Each number is 500 + 40 x the weight over its row's rms, rounded and kept within 0 to 999. Layers, rows and columns count from 0. Numbers have three digits each. The size before them is the row's rms in percent of the matrix's.

# layer 10 attention output, 128x128, rms 0.138, rows 83-127, columns 64-95
102:525511491515508461459527529512536498492561537513524482422524557573433486534497576484468459538500
093:513523502515476552544526488461449463501467454482551476505540464490522528526430476505574527498505
097:466441435488454491514503515509497486499556526448447459504495474514569569510475535514513546512474
097:511493512519489471587504458499438470473506511509508480547465490471557487509509531537542501525508
105:527554494478520548498479504554474462522511433522478482495550504472501495515489478484445497534515
096:527471526432476526522526525492529554477473518485493499502504490454456520504496495524520490512480
104:552502521499474513510485496485472510563522515531497503529529525467521497538472478507525474504516
099:473507453556466509502566520478552465493470499506483475462509508470451481530513552486487476493533
115:479516506467484419503480505523508529543515509490562519498485506543504497486495491535487478554504
104:492503489508494553534543457541512449461514504492544541521487499444538510476522458542507530493552
089:511464544501497535582489509483456536508530543518486526534502463459517486534509563490489513507545
103:441513498483499484451489491497458517494531477571539485487512509519481528531504533471487510443525
092:497505510515541463524523468476479462544491547582514453493502463497559475547528467472515489456455
111:538488486498487471493558566500454493557517502491489488524539516519544572524479482512488533483552
112:474468484518493464444483449500526496496499518528483509496498520482526501513534487538504462466502
100:464512525507510484513521492454483449471535479431487561468477436497512491499462495496542449495452
098:518565488478504484488469466420516530513511520536475448542487474475492465473499477441454525541517
099:491494494444470547553520488490487494431535444567512516489476556450536489424594468515540551492510
090:565530449523504523447516508511546497477504500465521484456520472561505507495487517523478521482530
104:497530437481470508516492464522514470435492512497487509474493501590501514455482530454480453420474
095:473470585491468509508498456530459501579534495495526528543493521457503507468579449515583498483521
091:498526508513511494501502448512483519530473505489499484412486504483526513453536485550530446481485
108:514474489522540487486506452493516531428510487510540482489475480524522521467456481477475479480466
096:506456517547497525484530439491500536504499581496549481472521494468483523522461474494520458447450
103:510502500509504520519485469492482472485553503549514526537450482455483508492494511522509529547484
095:521525460483554450523506516465567477518517576435485465546497545502530527547501519562494485504450
098:502507482531403466403512502495517496514522562460503480448492500512544452507484476482513505520424
102:502486496497494536491480486475546488532527472530518517485521455499517488521517552480480516536426
097:507541489486500468507525515554550465505499418489508514537497543482523463472453551472484436457517
089:510469484560581499416541486584567483448455535478484503507473514484538469479549527505490538525529
085:475503543470489442496524514510525541582490564495471495500458441501489519567499520475536519506493
097:487500490543547557486539523502502504477500472519517523486445454534515460478500498442514448456507
091:533538505520493521451499489488466500441528485532538494516459463478447547477520476513502500485505
090:477520534483432526502512583516490486503472450450457450502496505484469473480569487489512519505476
099:453466506483513506489454519555525464513508480462518537459467471472485511523466480476461511438507
093:483510541500541555449497422468495532485410417493524514532454488506502467495494504532483529474501
094:594493552448452501456506514499450486454554492419488499492538426436493510536534512503468498515546
098:544496498523524509568502537443534525508502484515496458536549464510434517522503546531549503495489
106:510539497505482506516458478427551528536494515499560474510545531540502457515474485444522515529464
101:513512418489516443424477527549443484511481508445475541509480515514485460505410499491553508491462
095:468435536438523443476568498437534505475487506489473491508505526532477503529533573505490474513468
098:498525468527528479498481520485472506569495560476476528482440474441428484480518517510485493491503
103:503497466511501491456574519532534528471519483509503482519491483493479512502484493484487496541561
104:540464530482524507529489526488512482558522491477519510521438485462512514498528495483516464500526
111:511490514516531531544526517545549510520544545486506495463486510498512465501528511497504506458537